{"n_layer": 13, "d_model": 128, "n_head": 4, "n_kv_head": 2, "head_dim": 32, "d_mlp": 320, "vocab_size": 8192, "activation": "swiglu", "norm": "rmsnorm", "norm_place": "pre", "norm_eps": 1e-06, "positions": "rope", "rope_base": 6930.0, "rope_fraction": 1.0, "qk_norm": false, "attn_scale": 0.177, "bias": "none", "tie_embeddings": true, "parallel_block": false, "init": "uniform", "init_std_qkv": 0.0221, "init_std_o": 0.00433, "init_std_up": 0.0221, "init_std_down": 0.00433, "optimizer": "ademamix", "lr": 0.000608, "lr_mult_o": 0.699, "beta1": 0.9, "lr_head": 0.00428, "warmup_steps": 506, "schedule": "wsd", "decay_fraction": 0.522, "decay_shape": "linear", "final_lr_fraction": 0.0, "batch_tokens": [16384, 32768, 65536, 131072], "seq_len": 256, "doc_mask": false, "train_tokens": 248700000, "steps": 4252, "dataset": "wikipedia_en"}
Each number is 128 + 32 x the weight over the matrix's rms, rounded and kept within 0 to 255. Layers, rows and columns count from 0. Numbers have three digits each.

# up: layer 6 MLP up, 320x128, rms 0.108, rows 120-186, columns 0-63
# down: layer 6 MLP down (transposed), 320x128, rms 0.105, rows 120-186, columns 0-63
# gate: layer 6 MLP gate, 320x128, rms 0.11, rows 121-186, columns 0-63
up120:150158088134141131112082143037070139124108187175114166152124094144146127132104061196131125146113179120146141120122159107131165130140187155122110119139129166134109179132177084150126114168124149
down120:125070170149163136151117136177122103145110110094151105079104160112125134230116086131136131123146125156140148115120092142143096121126135118127130115125108085133089137105126172091126114112149152
gate121:107124111162137157126093156158103100108149143159176068123101134080151131080113140131141110063123124077150149109121041140104099140062098192053159118074058149139123164103150077122129080181124100
up121:138082106173063150129162155129125139164117117117114141149150125127103069135163123120124140064149066113100184178101102157150138164074210077127127043188192136096135096104149155104133181085088091
down121:134151133107160115033115097151151217090109085069154142123089079169127154129169092137118145173126133122161124162139220073111146134076126165171111108136124091161129091162107135107138152062180143
gate122:153115122139174129129190168079079106128127047118134153081099174143112151123137112173153142132136099106171104135109174162071120127103146135100081101088167096132042150121121111116115126137143105
up122:115165135124126143121117099130138139095118106130117102076068116137097133119135119123090129158232121127105133078133089068109151120099136155110096121117130125123126101095158113157127059139150168
down122:090089106147139143081097144110173088155124114142114182080115132088176128042193127110193142086114163120140109126096155171126118146093095123210158158104069130141158111101130148138163136160145137
gate123:123097114104177139113153142061143181122149103156151109087175138128116103091200108130113138141142164155113169144117142109114132144137152140172150108136153142188101183119136181106187147164100149
up123:079105164071128108085167065086110164124128111134136144117147138100134106125120153148098207124172113116122130087159181087152047114138142137152111119098108189115170174095158042103186087083116081
down123:081144134109072097150113122112180211119104141090170112134143152107138133090099122117138116144177196134198136154130156112150130142096071166110142146114211125107150146134164151101119088083116105
gate124:110127114195161175116135160161108106107161082127080129128169155102130143128102148200145108147142156127150121143114198161145090178113107121195140150149119147105138116125102077102139121127130057
up124:127124116151169113118112116164165116104151116185117105140089101102107167157109127111090177177114209163088099069110195137106137118140109109123131178092197171115144126152084076149129130128107150
down124:126164091082136095170140090085134125116156098190149115155132122142103137150110131139135160118159152085121138128134065079112121147174144127109110077127123088111157093130132177168101103142159161
gate125:090104118189194147154115143082157128250075173122089098102170154104132155087094142114184107060163114062089094163103098090123107079152168149133193132121111100125130151100107172156148095172090156
up125:129178086149076139087144103117141140158159141152149155141131140219125004129125121127126194102195187094039166113108134120174134119145100159143173150087138162118127196113133136147120103122144095
down125:082131129115128184110149172087150052170190149099194136108125098156166099190123143113159173098181131107143088112161184130134081161142131130132101128126114147128132147119170187097125115082126120
gate126:140137117163148136113149153131145154145102100090137152126113121111114136102157147166153104126076123034083106129109088165131011124123165155052149136130120113150155218136113060112155159133120134
up126:159188205108106107164119052049151201172172134139176221114118147138123178119169138081152132078108123119160145119171160105098134111119118116099112129160119137116051091091133104081073074117122198
down126:091133163108102097169159110105106154149173122173096169153188132112103122000132117105137095154108091178159099070114123130155065129106135113122141110149148093112146155151159144069141091163128161
gate127:143085074101087191129095172147060144152143153165156128137143124132090148077133154155042130152126153108103082250098142162139067158140187111110143179110134092145160114088180060151201127138117170
up127:082074031120163083109116121159128152074082188099196167149106090123148128133139128131110124093106155164076129095121127101099155124060105108111158113110172084135137116174154085182151147120067090
down127:100136072186134101124104096116148119137113219117111108100122110133130104106184107094143143137141066114160137114130083164147055106166146164123176160082123094148156105085080158132165154128190146
gate128:124089141157117180143146177197104141107135121113151196143155083127090139109125132117122144177135127083136063093076111095164094173144200150124110110104159109199172151106115138121132118142094091
up128:141190067116141075132099131125147135156018108092151131144107072113123097148111115142146152091207108110166134147130069104130110090135157107127082065181106086111134112106107173133109137135140113
down128:131122137117170078085096144108112174157141158157082106136098132140113146193133079145200173140156110177111150130124116135133111109087210129093091107176066117143162065105130131130167165154117125
gate129:167166145100130123168133104074158104164068084113105130161092187138125062106157104123127134142139172088088162092056130064144103090099182183121050140123141075132141094128120129142067171168069083
up129:122135090106191168102114111139150096152085122124119122212094181057120152142181125139125110178122088134113136078113147182133147081116147148112153064134158139129121140131049119131159150134075168
down129:089173137155113144196093184104141114169120144184171083145164169093178101191173126075108125147116077166144101050111153064159110151189116126137109162207092105106147136144101182117154169143118142
gate130:074099152098170120105100172110111116080183043129152123103124133094086111083167120137134139172122104101152112182145072068128072142151112104123236163078093144155158184140123127194094097112144083
up130:101141153077147185105191164147147088119128137140108100158160146143083129121190160170134184115127102078125148125091127140087109137122110148112134099096142082136168191164096153140105117100124154
down130:169168184168171123124165117153138145164153174154147132103100119142165152143141138122128125121124081149148141133140181093122134163116084120179158167162118122098149150164134132152154173108142174
gate131:135068117097146104101178146126089151148156119129187123101101143172161088111048114105112076108114125128160156137066070158136139111156152110154128112085126125155101076122161161082159162170150132
up131:108108135167103142107112113121072118171139121131116065091109107153182158139120169123128139073176154106141089081104115138082139137150088103180087111097109093175111145118133139152126152140108173
down131:122215058143112153116164188149131079105073100070154153098160117186143147161107097097140129075167159087122079164131125108088176086129128133122050147076119061129140136075166205172119107071126096
gate132:139116117135142114141093161152135168131116059089123062121115083161137154107191105162062108031128163116085121130062118060116110097141117134077104072119124124088154081174115161149139135140160069
up132:165091122108123114171095085140108159154110085133107179140165117125135179101107158135143111132102063127114079152152063091175088206109141159197094129095134046134101125044159169146071109115091133
down132:101074176130058169053059108136131147194124088131113129085098190152149179145111128150101081097141133093173090141103087101146195056119128123159082118105163117165142117164128213126125142105162104
gate133:163119085173153136090099171123115150119130169061163152099173151107110142115149207124140108104153116094219083114153142117144154135139124117106135155115139123186108114154156142132080136150147114
up133:070134141149118103128100102086173138155140149102121142123174182097214125133073076141113132096159146094110146150178110103105132068148148162098144150156120093170144122099116110122104162152187116
down133:213125102145108132164130170110119122179153115088142119114118205113090185121120167095125126080160122093123098178103177074149147168130149139135127112095083136097117115087073116081105159013117142
gate134:177111117144175141143112083155107204129122119157112117149132162149128106110118152153109083119132110120186147202098122106055166144136093095202099146157077142106064126173103121146086150137117150
up134:102090059109142172154100121153116123128065123166085199106140112108000149114051120100156101104089114126146156135158103125129081090112118076133091096161132092044132115159141163122160133146158103
down134:111080105168159124146149107144123117160139068191090101182132121165119085099151154099099138103110183148136152122161060101104092101141077114122118105154147140141103158061129142072100155176144153
gate135:094099151125115144157179143168125101147109109144149104093142141124091124109191197144167092162099077071148162146142106166112152091196153142096149080135108170132131104096168125135155187120151089
up135:113088139141135161139080150118105139151176154132106178125130122108159107120104147097112150137162119116146126156108206129128082086110122155152120186090153153139111115178141088109127102137168163
down135:134206140142168157085128186154174088127137118101149128115149131183123126085149122163154099188164092133108152114116131097086154182103118119132154136249106122077099143112123139127125151120126066
gate136:143131137159186140137128122121111134154108132125144100168092094143116138109167128127105105119120067088115106149154126141140104153148095130204138091115115172078194164156145086183103131163100122
up136:182131047138112086136149155120113095072137157120113158147131154139108171149157158134175139151132187127163054176154194133128099118144159126060136156089093142109128212098155169129097159159079141
down136:098120169129147120089100125105139105164171120127106096138160108092112175109135129142124182179100109084164122136162112121123162128153134093131176123166083134101202121090094127106125122132049194
gate137:090143125135126097129135126183120078071150177090107113154130132121173143092106136151083105129076095089159180159127080133122088058061142143101116130159110104127137138108141141146083121255124132
up137:139103134108095130132102134056144167113119116129117153171106126115131122140141095119093117168134092077140115140084159136118181136169127144135089158100157128162083208108126118112071126101085121
down137:090085085147143128188125126062142136108211119137094148126113150113087126215174118129106123170191121106090108140148091115104181163090133155145190188119140089155140110140099140120045188109114159
gate138:171134088128132158143140104122094195157182146178124121106107131154094101094113146081107108056169118092117111108112165142137081131081104116093153090076153159137127107124173127182141121191088133
up138:129173142099147142121093134141239094138126139131145128091102104164168224128164150169188155186089099117138187130091102113061088101146074095119098135110105098169158121171110123108123143134109106
down138:130173209155162123153154080182144093118115066089087073142130170160154088028144161117127131175198138114104119109119054094193123149106101084126118094102173147154117133076176139135081125146124131
gate139:178125156131173118135122150128123155139158170135096143111107059132180146110079083141119118121109168089124103108034058089118131104123116173110136111107106082131134154107133124096143101150146139
up139:112070171087098062173118088087147152101088203179112053109162103147180158133110133137182079110164119129128123149140135114132145140101092109056150067151126068125181109113136137161113175133158131
down139:159109184099171061167134096172122128091113203147072043086148132161164142185097154171208121116114172151137098129137117136112159118116210122107114180115133121136068099095132101157130135095114142
gate140:127074096150163094159099148176069109114156152087147091115183115080093148135124154125140068140124137153149114210116105098139196081119147099186171133135090102150093132171083152127169082193083141
up140:131142145076134191133154174120106110106116112136150107164077133128158091128112133131115180134115115156108142069122134130124099133128113138124082103114148123140114101137126149083069146064173142
down140:095171133115166158160134112097133115121133072137122138167113168155106148035097172108131176122087126148116169125148123135086106165130117146095113101126143131144153129118167122106119130101075109
gate141:180187137091136098132122149051086150131100096150142148089143151159156122108122128146103088124055164117092058129139145102138106144116045139164145151064108094174161140115165149185136185144125076
up141:154105098115126074137160160100204127112113127095169131115074148149142163091143139105125148135112111137062076125132176076105137188192122114103132162123102140140173080093151110148109100130095113
down141:069135148079143154126177134112124111082132103106113164178103072183087138110189159121112082089106148138109100158122097150121132164168190141136152133101137140145117131093111106162139143110180117
gate142:111149137148121112093146109150146115203101089154150083145153164098158117093143137132120176133066139126157210149119111101140148112137076106086129155176143158070138102134122137173169187155076132
up142:149092121071161137108144089152186068123159140151130104155117112131055105137153087125166105163117037155149140181107071143164157179164147158094076099141195171140182145143103130119170125104148174
down142:109082109167078120104173118088129171189107078123086116174174103101103114144134159148200135120118152151165115119168158135133167090107138194131111132075149033093093114100150143179160105098140124
gate143:207133141169113138132157128139136096164220171103106144159135195188151121078093146117137156146160162071084088178125078092157121137143130179124165152076123182103101155163127097131160129154065098
up143:129099152097089159137119139116148168135145170173071121180107115126110100129153152152093074100145152131118097121134121132134117092206123074169114116121100103118084106148092189191166104122140130
down143:093146134132128107136153121106062168091163075099134109158089183103084170156133148149172125097167132084043085127145119132121151113118121145155105107172102169153110163178203181163155094076106147
gate144:130124147164156137149150116167162153149125140137102125217153150067126164122133180122101145135099147167149094161149125103153081145152100102126119114124097118088146156125175138130103120107126104
up144:124116072156133101098162080093125121113082139120117106147109111110174065147168068142123132120099108137099132135131112078137132116145173105170080143142143105133091116103127163095100115135085138
down144:171064123158147079116125099125112175145157125133146103079133100144145132126103048123128135113163156159171171108080134176091081111121083122126180135126090127181117105110127110209151168111166083
gate145:159083120148136167125164132033102132118110125081130131151120161128091058086108117091144080137080163155082110120151142175104145109190145152110127121095107165138160131143150131165137199168153170
up145:138072111178166129116154100148151085125130107132135105106117130132079123133110090131136051077137102121100169191126117117120183092119146144080110157102152138128121108131106114108153111120135127
down145:097109092108087160138036132109120136122133146125104114153149138101113139243140113122108100082142127102134125131102129138140163122123076157158093154203157111091151172140142171154122105104108115
gate146:142112168148159178163052147202111115121116040078132105159109090147155126093079121125114167090163152111122125171115129100069134139107110071117216118079122151126139149121114070059101110149097129
up146:174157117133182132210129137128104063105175150116113135198141101100188156143071194079074129165116167152153115085143157145079119176121125127070173108093154126106135145103119086135120112119116111
down146:154188108027112160169164157141100166067182142129109151103147161120097125177100117143098104149142156114087134163161210084132132161167126129140139155142067194161193177139130114152123083127127128
gate147:076122076156122167072111163194165140138125147116100130151160093126120116089152170142158087070123143115166146081112121112090131165131127128113180089135114088133144094120132153136112126177124067
up147:117087147157153120129138146126098164213062111158109125096096162160170116147132124173173139110121152104091156198097139115149149156145110180157106140117163120195127088144065115082166128158155146
down147:066066121166202141080089160051160136119112073127111097142096108135124125197109120143119148092124118124146089074087143106179122112121132146171146143142085127138109121139131141119093115138132120
gate148:067121117127117093088172138102078149146139092162113079133141106086140143100180130172099148080172168096182154069100162145049158087100137118127125114164131162126116125111149164164098130160055109
up148:143135103178106148124101128129139131171186116162119173138112079176149091126074148148105132123097192160104107105171130161119185134125125093112106139129119142157147165086132166117129160138103144
down148:059131173106066154133144089127094096085160178058138119094082139140067155190147136093165136120186157074151094137163134138159092142134119130116072159114092114103119146105139097120154114121079105
gate149:081087120132099105173125112191159162141080129110119147133099170154164158100136151149117052149167087077135087116085107113083160079102129147149120101155100176108122107136131097091122113150118153
up149:090134138114135072199151152135147171091116143117123143145108134084121147127107127146192123148126177113158094125172113107171157070170122072111147157150148164080155115090128142146142096103064167
down149:181154138065135133165144142080135061134057160133156095173176141134103067086128125107178114147110140130104113135140101104110110110117125089128101045157158193116185117103109054133105069117135082
gate150:137102093052122088108148174134088098052136105117124142135119172136090124105106127141104109077151107118132081134128070146106141154163175168160092118144135088109135174138079162142149119114101151
up150:132118165117109107173160111136094103140119112151146124141165115123128149109058095156128133179154112124173135081154102133172137126107057137159121075095123108190152134104137144162182115104159120
down150:127112143117151133146143160125133100137118168169119111130115136107115140218127087057127111153073167103150183106116144143083144145163136107152110162144121171132171108087099108121182131113144108
gate151:107182117121069147158098115127182136213135083112195139155097131181090086088137172166141140046104092044139137084087089149149170044094132094115163110119117131194164127129104106151172058213124065
up151:129151113120147156110141146110142108124119129154113109143191089135085122133099115100127090121087064146159053184091163078125153108169133120111113104170153128104196093102087161131145162132060157
down151:162124145141132091132095082128181049125161127159159115194076161118087094209126123092120104123109077090117126103154178137153117115156133163172047137100132107069121103093167170067109185067161124
gate152:123089102153137147126164174137127130082096137121128183162085100131175119122116096132118155092141141123127071125082140120118134167091173103124110104137129097126117138130068171175110100153156193
up152:099106071132092129116137134081157125081066148114117100109111092108111137125143085132134130094103194122147150169136085161117139109155115111150111154150137179182164109177161074068100153126099143
down152:130142108171117140123128110180103098115125164114078105161163169132104091103115123096111104145137092149115108097138181122118110158163127108178166126106104093172193109120146091104144131141156105
gate153:140109114136157123129117144117106146144109102167059102149148163149150190097143139152134111187070123089137154125114121144085144105160096119074147161104151136142104149126144190150151076138141127
up153:110095107158150075106122114105161105149072159091136133129101110150162074118128172191068139096151144101155135118093160118200134092142102160131110084143121144126139120111149138124184141118131167
down153:068081128135137124147107107100138144141075111119081116147083153106137107068096101147116131151080101091140116099086200060159104139110133141182133173125090136161159092153098196154065087147107092
gate154:084135106087125137056116129130141151150140135143170152158118148158151090124082108113157137127127154148193186115144157086112104188192097178104137128134149150128186134079157131117191137125100125
up154:119135120125103075083168099122094102081113122140162121078123138099105141148113184092120140178126131136152128182111122104162079115126203126141128044108109142198180143104109110119104162097131165
down154:153196119123172116142103138175098193063170129142147117147118135141128174087155173169159133137114138056086075175098121144145126110109123133136130117074141052066068136114144124087113112101144138
gate155:170133106109148113115103128057157125122122128135167097181075158125136076084134112165138116097084143079073106196172103091143105126118163094169078147074140095140124130126101098171153105185151148
up155:085168121073118106142141079081105115191182172186112113151142134075114132126117132136141134124151108096138133109125164064147134079066133146175082168140111143099071141180163061112140129121130169
down155:111095137122204147121157052110105134137147151104115127112122116106142155039154159162174106089149104113096102087121173142110157160090138101135131171112178140089158112141141092127120144180144158
gate156:173135114133112150103159140181100126095172126090127157145144148099105054098151141104097095104131152073115170107120161063091096108212089153134164161131078114106171123156097128149133106141071121
up156:135142137152161149121125117159111113096075152163077135126122150182124151117119108193171118037089137126103112182176164107090170161149174172173182168119154165122193122071159152165090095154144122
down156:152062096177170085132145133137103123105091080131115158122111210112100091130156090107141063079092094133081102148173207123143111171166128135118140109191078096124135136145129175165125068195135061
gate157:112099117128174167144126086136157153134100100082082129179105088155073141088110173195101143116050078071125092146132083142140117068132160137148125134114123111100170129167117164172201186147090109
up157:147116116099167094118060153124060054137105143145116161111117175110142143125103082048114120116143178116093120159081098161116079155038164110157080096121139099103123123150167113106127149134113149
down157:106134145093145162066126138149091166131149071130097092136138107061132084045101172135094154087135045126116169131132155124102122142180139147109176151024117113170117124096099106124124138155126164
gate158:154159191089115091189137127117162154140167155109116158101185106159116154120150112154119111138141127098104101099120126141155161150106125116119111122125110108144125127116153135128162079125163136
up158:161102123165135166096159118179141082145146077164188099113141155124129112132161106117160114167088120121125166158135114095141131110142162158137158111056120157145135149079068106099100136081094065
down158:106205181095112068169129111088135155123182156139088098144167119134163164083118092119122141115178139135136111130124110147127149138126149133100121117171176170127132105137142149140119135142150169
gate159:138126135148132150111151141137165134135161152167063108166084133055133110124141122141134137104169125134151146067134136132127087118131178121095127101114092107144084180095112069085138126152150079
up159:088107126162120106148113164109141078076109141091154150107144097124109173131145156103113134171151089134144201124131121116128140088116102087129130155140097101167102104153106153086143169094143131
down159:215210119139167101110102142046128113127184155102175149143075129141148093207109148144147095120086142073115183138080133137104117115153095149101103100100124169150166175148178097141089118135147124
gate160:126105203167169139133180134141154118169123088114089085164134154160128118123126134104152146101150111121135101121124136146160121127089107139093099123150146141157167044167089153088087140159129094
up160:145154172127121133131072160114098147088101165155151146152146125179146119153113170191138121082113136129084114085161129119136079114147165150149105116096119145165105117148159151125069176124127149
down160:139186086074159094115107141102117149162119120124132162128158111099142129076113130114148142106148155093175144150137152164117140107142140182062161126103070080116171154137100152139117161143138140
gate161:163120053089158130091122147152123114114153180100151107185145150173100153103105162089094165122138088097093107200110154183088149123094083092110145144159099104106122086110129074156129171146087136
up161:111085133101129147105147156170154128140124105114132151108187149181075113144077171129181203108160105101148118084170107188174111153147134143167147105134081068116155112129057146083120124150148096
down161:152077121117149136122161127102112125106158084102158095101123190139122144169089174143132181156155084126140200107175188133113191154152122120067137145067107164155151159112122091039149158132129090
gate162:101165087112135165097089139161128131108083027129124149135116147115147074103157118078150150134122078092172115170117101074171100133159114138173135187149106093082147152115173156111147141130079127
up162:146140103186139101103144146109174151079089124138117205133094149122108170138090068105171131120196145141177094180170171129111101151158188067139168150064099160156120153134113215129120107155134109
down162:098081036153151137101144133112075103195149143161088158110136155118142133192155124135146132120134135153143108122175116136106173096111181108146130109100175166137120099139171131094107109092182156
gate163:101114115149159106134135163147096135180191117110129106097131102119142106132068105157078150172148155123127177129134116128118118099130132091099205151155138124136141149180112097082189129143128118
up163:147130062150096102148126084115162124091121117095102086118154139134094138135127122185092128103083139119178145120112094099121153091097073094120061082168106144130140089200133119103113190141154178
down163:167136187154174138096153110124134087092111137102100186117106170100130202115099099113112116090117061154155093156148114200194115153123120149118088119084089140187091111127083132153128145128146120
gate164:086112152146123167141134146140102123131137099100141128137173122120084086111135110147079164116142098131138089135149113126155119174063136129176091100011134095186058152116155122117097166134100103
up164:096118124113155174113152088122139195117083096096116159186065096128164089104161115113128170163069082089148086127154123129124136137144107108133095169139138196109097135104152072153139097113126119
down164:119105135200128162163108085111128143124139078151107167128143117113161152059074149134132107130116138124143119135162186103091127137145157146077106075120163151160088111099076188101120132123126179
gate165:140111133152167143222134126129075129144081122065135086141136134059149137099092143116088121105125123138141157115116105098109139082098153108184178103149130095111137050125168157102168184135102137
up165:138115197101129079135106114120112150190140169132098123146104128158140159117122070121133095111085139172157125186135139105087133112165115131114166128053101163125123143129135108148164177155098087
down165:071129160114144091135129110111187205068105104190155144133159189091150118096087128184217147147135076146124140130140132098173106112102130153126071134084112104099099144095119146131160088147187165
gate166:158174140130059095101110141107096089142095106108134075184140153099094124093140125169137111117129121116141128097092122120125154119147093151056091178179090184146120117097172146108109191157202026
up166:130120089069117169144134143120159137136099116121162129133176177177112112124101189041161147091111138145158093116172102133142096202116118100125094183089164106080122122109139162183111100168155119
down166:107214093130161110129172103120135080117116122121161131106174103174125164095137083128119115151166178101082102094089152120133130112177074157078150127165104143147233148062117105104120167085146159
gate167:126078093100206162081106150100105144188085066135151066064137080162120126063136155118204184102105132117127118189112150063123128150147132109070115089085114110187193100042115174099126127184128103
up167:153044103100071094112161156124114105094118215169122065115120144132172134123151096128140159122127086112101145057094201130149131100178166096154123056114145159180121124139151135138132137138103194
down167:153046157074122114107129180096141092116068147098168109186108122127130180035134116156114149154141080179186165091124187087132144103163095089145121106117064148162127100181144204147103099141141096
gate168:160100129187128156105194162084128148179049132065126098119112131110099072092133164145143113143055162142128107132134111091128094165133133108096174100105096149121137135102098117134188120192135144
up168:158157148148173180119158148171113181155072143151114093175081092150098054140072154175140083167116068154156079133110150132145103132164133102133171164115145116086054116106098135184115136128158137
down168:065100120130187198114120123146114119154127135126154129119152144101140106201117175120156166161145154112128148129155154146104132097190123113120136153142191141119051140167126126129165082130149199
gate169:144134131082178155107156140149104062138133156184150164141135078150119145111069087131194143140086131067132166140055085150142139122136065139162137124078103111107177132082155109094127147146141104
up169:205145136173125159031177078165138091099162114146136194131153119133076127153133062134160134113174076114117146136125107169138147174122161157099074115123137122134144117129110080097162142091102080
down169:085113061153108172083199133142129152130199132095104115089107159164130069197142137151094073086134134143120115152153101120128117116094153095128159115109127102232117101134103160138128112112130123
gate170:114119148151181060150139158132136119167099136134148139139103141083118122094121083087171125090111129109193115091087123096167100156177127162163177080150112127099114140142111123112113153115166092
up170:147099155155123128137124082108141166108114097096082127067112097166178096129063192152115111153122039122075186124110147161125134120047080101164170171113152140181139108135124110162146125115118142
down170:056119130139152200134116095117112074056138147090088213110113146155118110095173110139066108147130122119106099146135138123161136159163050072115038101178113157099134075114094115138131117103152108
gate171:192195130148150134138144078104144103129117180123163140110117146138111163123130116137116132126145093098112152101090097086144144132148086094122125149105110121085185126126121102141147121121093035
up171:098159132109132124115117135135132140123111129141161120128191095150136118117058155117111187080153105137111170193157145146147090112130128146163116096161050117120186147161125086151162188144115125
down171:104122114164170146158163120181082115126132084117167117116093121076067150150145115093135027076110089157095185116123085133136133045106131124102116100096153085112210100160111150172151098099091157
gate172:122100069143197094100131152128100103162139141150155162112113104137113115117203127128120178092106109123100216115125138152083089115147156150158102134121062147120103165179158073132133158093119130
up172:171163138140143132113125079073111146151129131126108119166075130149076097126074072165095149146131161127110157071126125153152139151136145190140136100109143152182147112144124160121180126102110116
down172:043084130117123092103125157116135117129175134087100145139151151160142095145155192090160130133095109160134054110111127096142125093143143094079142179141167092104044155162151100166143125164121130
gate173:125149063123117117067143150072129157125106217163143078144136146080129096093156113165070115116116154122092120117099071108131180168049129148145083125142092138102163137101122138108124103183092171
up173:054098073120088169138132104093161108076126116120118209120100162123163109144159139087092172050152140136148133157124176097172062106117209107131138185145130092167119204084136139117128136136134120
down173:094142123047104124119156124112148149090140168122141156163165113139132140034127142066123147137117123092135111129060122134099120097171102146105129157116146108100076148060154075160139118161093179
gate174:162127121125160134164134169200046120148097087158208138132139106078155140088095145190150105137141082097136139166124128108105152141136121138178127073142106069180129094114112067107127144108104127
up174:146133125069147140075138097146106110104123180202068164097125208144145186123155144108106102110142136113095175058135084116153129213148140174113105162157097162195121139107133139142127093124107148
down174:158107061122147123161088196101109127141154096172117054168121157162131121159094138092125109122131114081140138085062087183089163154142107172085102121168141157157127138117138140106088106226158174
gate175:126068139134101177100111190139166100111109149136152156101148125146120107112162127159099121104134139106145116071082156113111128146135110093126080131122109112129154167133119149160123169105133108
up175:126086061145157072074110104093176156109222160112192115121126157072110055139044134146146119134128148091140149140114147102144164102148123189090161081147156136127144080165132142064083131134110147
down175:176183124107107123167140075178100107165144085137114148118139094110083127150127127159169086168123124026179119146168108145124096100125213158113161126170175142136137141113147106146105109068118115
gate176:129159154135082098149114078119176169167166124178153132101141152123099099120144143107143186146143148069120053155148152143120112102138179152111174127098120111116103172138143122091109169135120183
up176:138147117104123204098179166111148102085148119151139065112115124116096150163179148105053104113120118161157163158138145155146173116120119114147084141132119128110153143106131110197146134135095136
down176:062139153115099104153140139110114149123099132148071142151146113138178150164088166145091116111047094139136133121120135186133125118159109168144072139166181159110138131121094112132123121132174107
gate177:096171131101074129175127127121143128138094130156092142146132133115144115115216139156106165145106123127098098060154153117116102128116166154090167100083118209106084155177162133088125141126126119
up177:124145114064105060137102132126115139134151136073170175131143123121150154148105059114099161151133083145167162110152093136122156157100168168134116137066111078129091153106127188104089167125167103
down177:103048141134123192112126115185134129076040148126163088145119120119128075125149177142135157120139144116144124138084107104102102151130127134149142119110079132129150125133146107169154125152080137
gate178:188138070137158085139125133169142125170120161149167145093135095156100124085121153135087130100139121040154152131077169125086096041172123169152128105074122092169106155131209137128092142174085176
up178:144155120053129089137095122160181121146189080120116192113138146147126122131163192191175081157145107133156131065149098105119165148098150153086068167153108152090161154134112158155157104109151109
down178:125128125152112161125138158162158134123138111127095157212104159092190131086141085144241093105097130135146152113164118141128106105078139127104132071142092089161155094132084132197112114086129141
gate179:070163048111169123143077109110175139134115116112079137106132077153112139103144131127105111072141207110166061088172126108178104117115115154140146129146116157080080129123135155171091162128153089
up179:159128133143113141136136143122112101193172197167180125159136155149120057138139120141130155095130079132161176143070168157097114108116131100130149163122119164094116179140142136097118162105074093
down179:144115137120131174114144132155149116107119115134132157121165085139133124005144129115121136098145097121108174158123061129087121152146176164127172150121140089176174132135151145095159086168114124
gate180:126100109161165131135194099129126167147131053125110149149110133137114183093117139150121068107134102092107117162084131125165112134133139138129075098144106128208102088102132176124084179168078164
up180:153056128127113176115073102079116141151125134168139083089090097153133092136157116112140125176155092109174109073136070144140179156117083156108131104137160098108116097090133159115170103118160118
down180:124126157147177140124064135125150140098101127133144099133116096116148150223120099109117070078181107083169130122179072202093097072178168137093147158162164141140188107083119208171140078101116148
gate181:109151102098169105126182174139102167092111119166157159097128077123103136125101192127105103158119142174122180145143087165083116161170090154095137107103108094122134116087139110127116103114135062
up181:130117083141192115133111095166090130136105083166127111132127087102154146125110143178122135131100106139122160146112139122128131145087083101157171164079126078122148135163095066105147152103095108
down181:106189125066205120123136140097156173145088125125167180122133059164101187182116157111127125168114136182089166132079131130107117099133180081163173142123149127135093132107081106122077137130165137
gate182:087128191176159149093091101133118133162112155129167073128148129134130134103163112135195167146054105123084144139108091126026106126142158155152109057149162106099155114147132172096143144141140168
up182:117150106090132160111131146132093114135101114125173092111117130165114145154106120095155129117121143141174123155111180131138056163165175177142113104079212126069181140141085145136147066144131131
down182:208150148132091146125153177145144064120172144068142053073137091145095117205095126152101146102166107149101138111182173169137137138122120133146141158094054120134145158061171167160147117099151118
gate183:180086143163148101155205133121158164151141096091089015114054142158095170129099085166122118128135098126137149185099072142125112105120144183081104136142126100101113139114149065124097114179151104
up183:104138172097163159089147148125138101121122107148128129141119109161149140099148126133088163147153160173122152112089085149149125104117124117111106133183113110156090094125161063164193137100100169
down183:133124130183113087151151122140095071123151128088108155137113122121139135170101176121144184119101111116115173121091100132117130126139120195158100101126184156137115127083105133120098162142108149
gate184:132160139078111112109085098139078135126085134061164118195102120096044182097151153126164103151122136120106095150041084123123073113119184141149133127166127116160124121115163085119074097122109175
up184:096119098155168120120096149133089084107090081186160106166154077102115145141109148135149140184170106110165065134121076122158155113112161147150128141135108127114166088124078093083155164156156089
down184:144169149090175130117088119090135105117113133110130149110106138136125131114140206091116146157118190134172148095099144068142108083101161136174084108188102101165096082145150065154139103109104154
gate185:054153110095122125102151116076102116160126124169138088158063120106191136097164114110149127080152140073181125138049061115130142100134114178148213128162153116139167143111122102120162149105053148
up185:086064097088107104143100099207142196050122107044133153167150084128149134131158148191148148111139190117078102123121097134113095159145184136110156138124169128130098083112158093046143064101113105
down185:129153181182147109131177072107132133108148097105128145108077107103154151046123170171145114144137156139112126131140124128162180160201108129130104119115075187090130097105147181099132144124122143
gate186:153124140171158113104119126083151105132115116170138162144079126149116045119095089128114105131117114094101214133132111077122128166121091198125124140148124048141148107064178095135169119119108120
up186:162078113090153164132123131103119128112087129184077153117136146116151148103192105115140072060168115051115144110120110154131119138094159159060085094104160166200099107125136164123091117180111127
down186:060113180149115097112117094099089159190134126161136133136095136166179112191152130151123099094117100102127206089087190143069164187166095137077115084130125167166123104116129111194083114111112144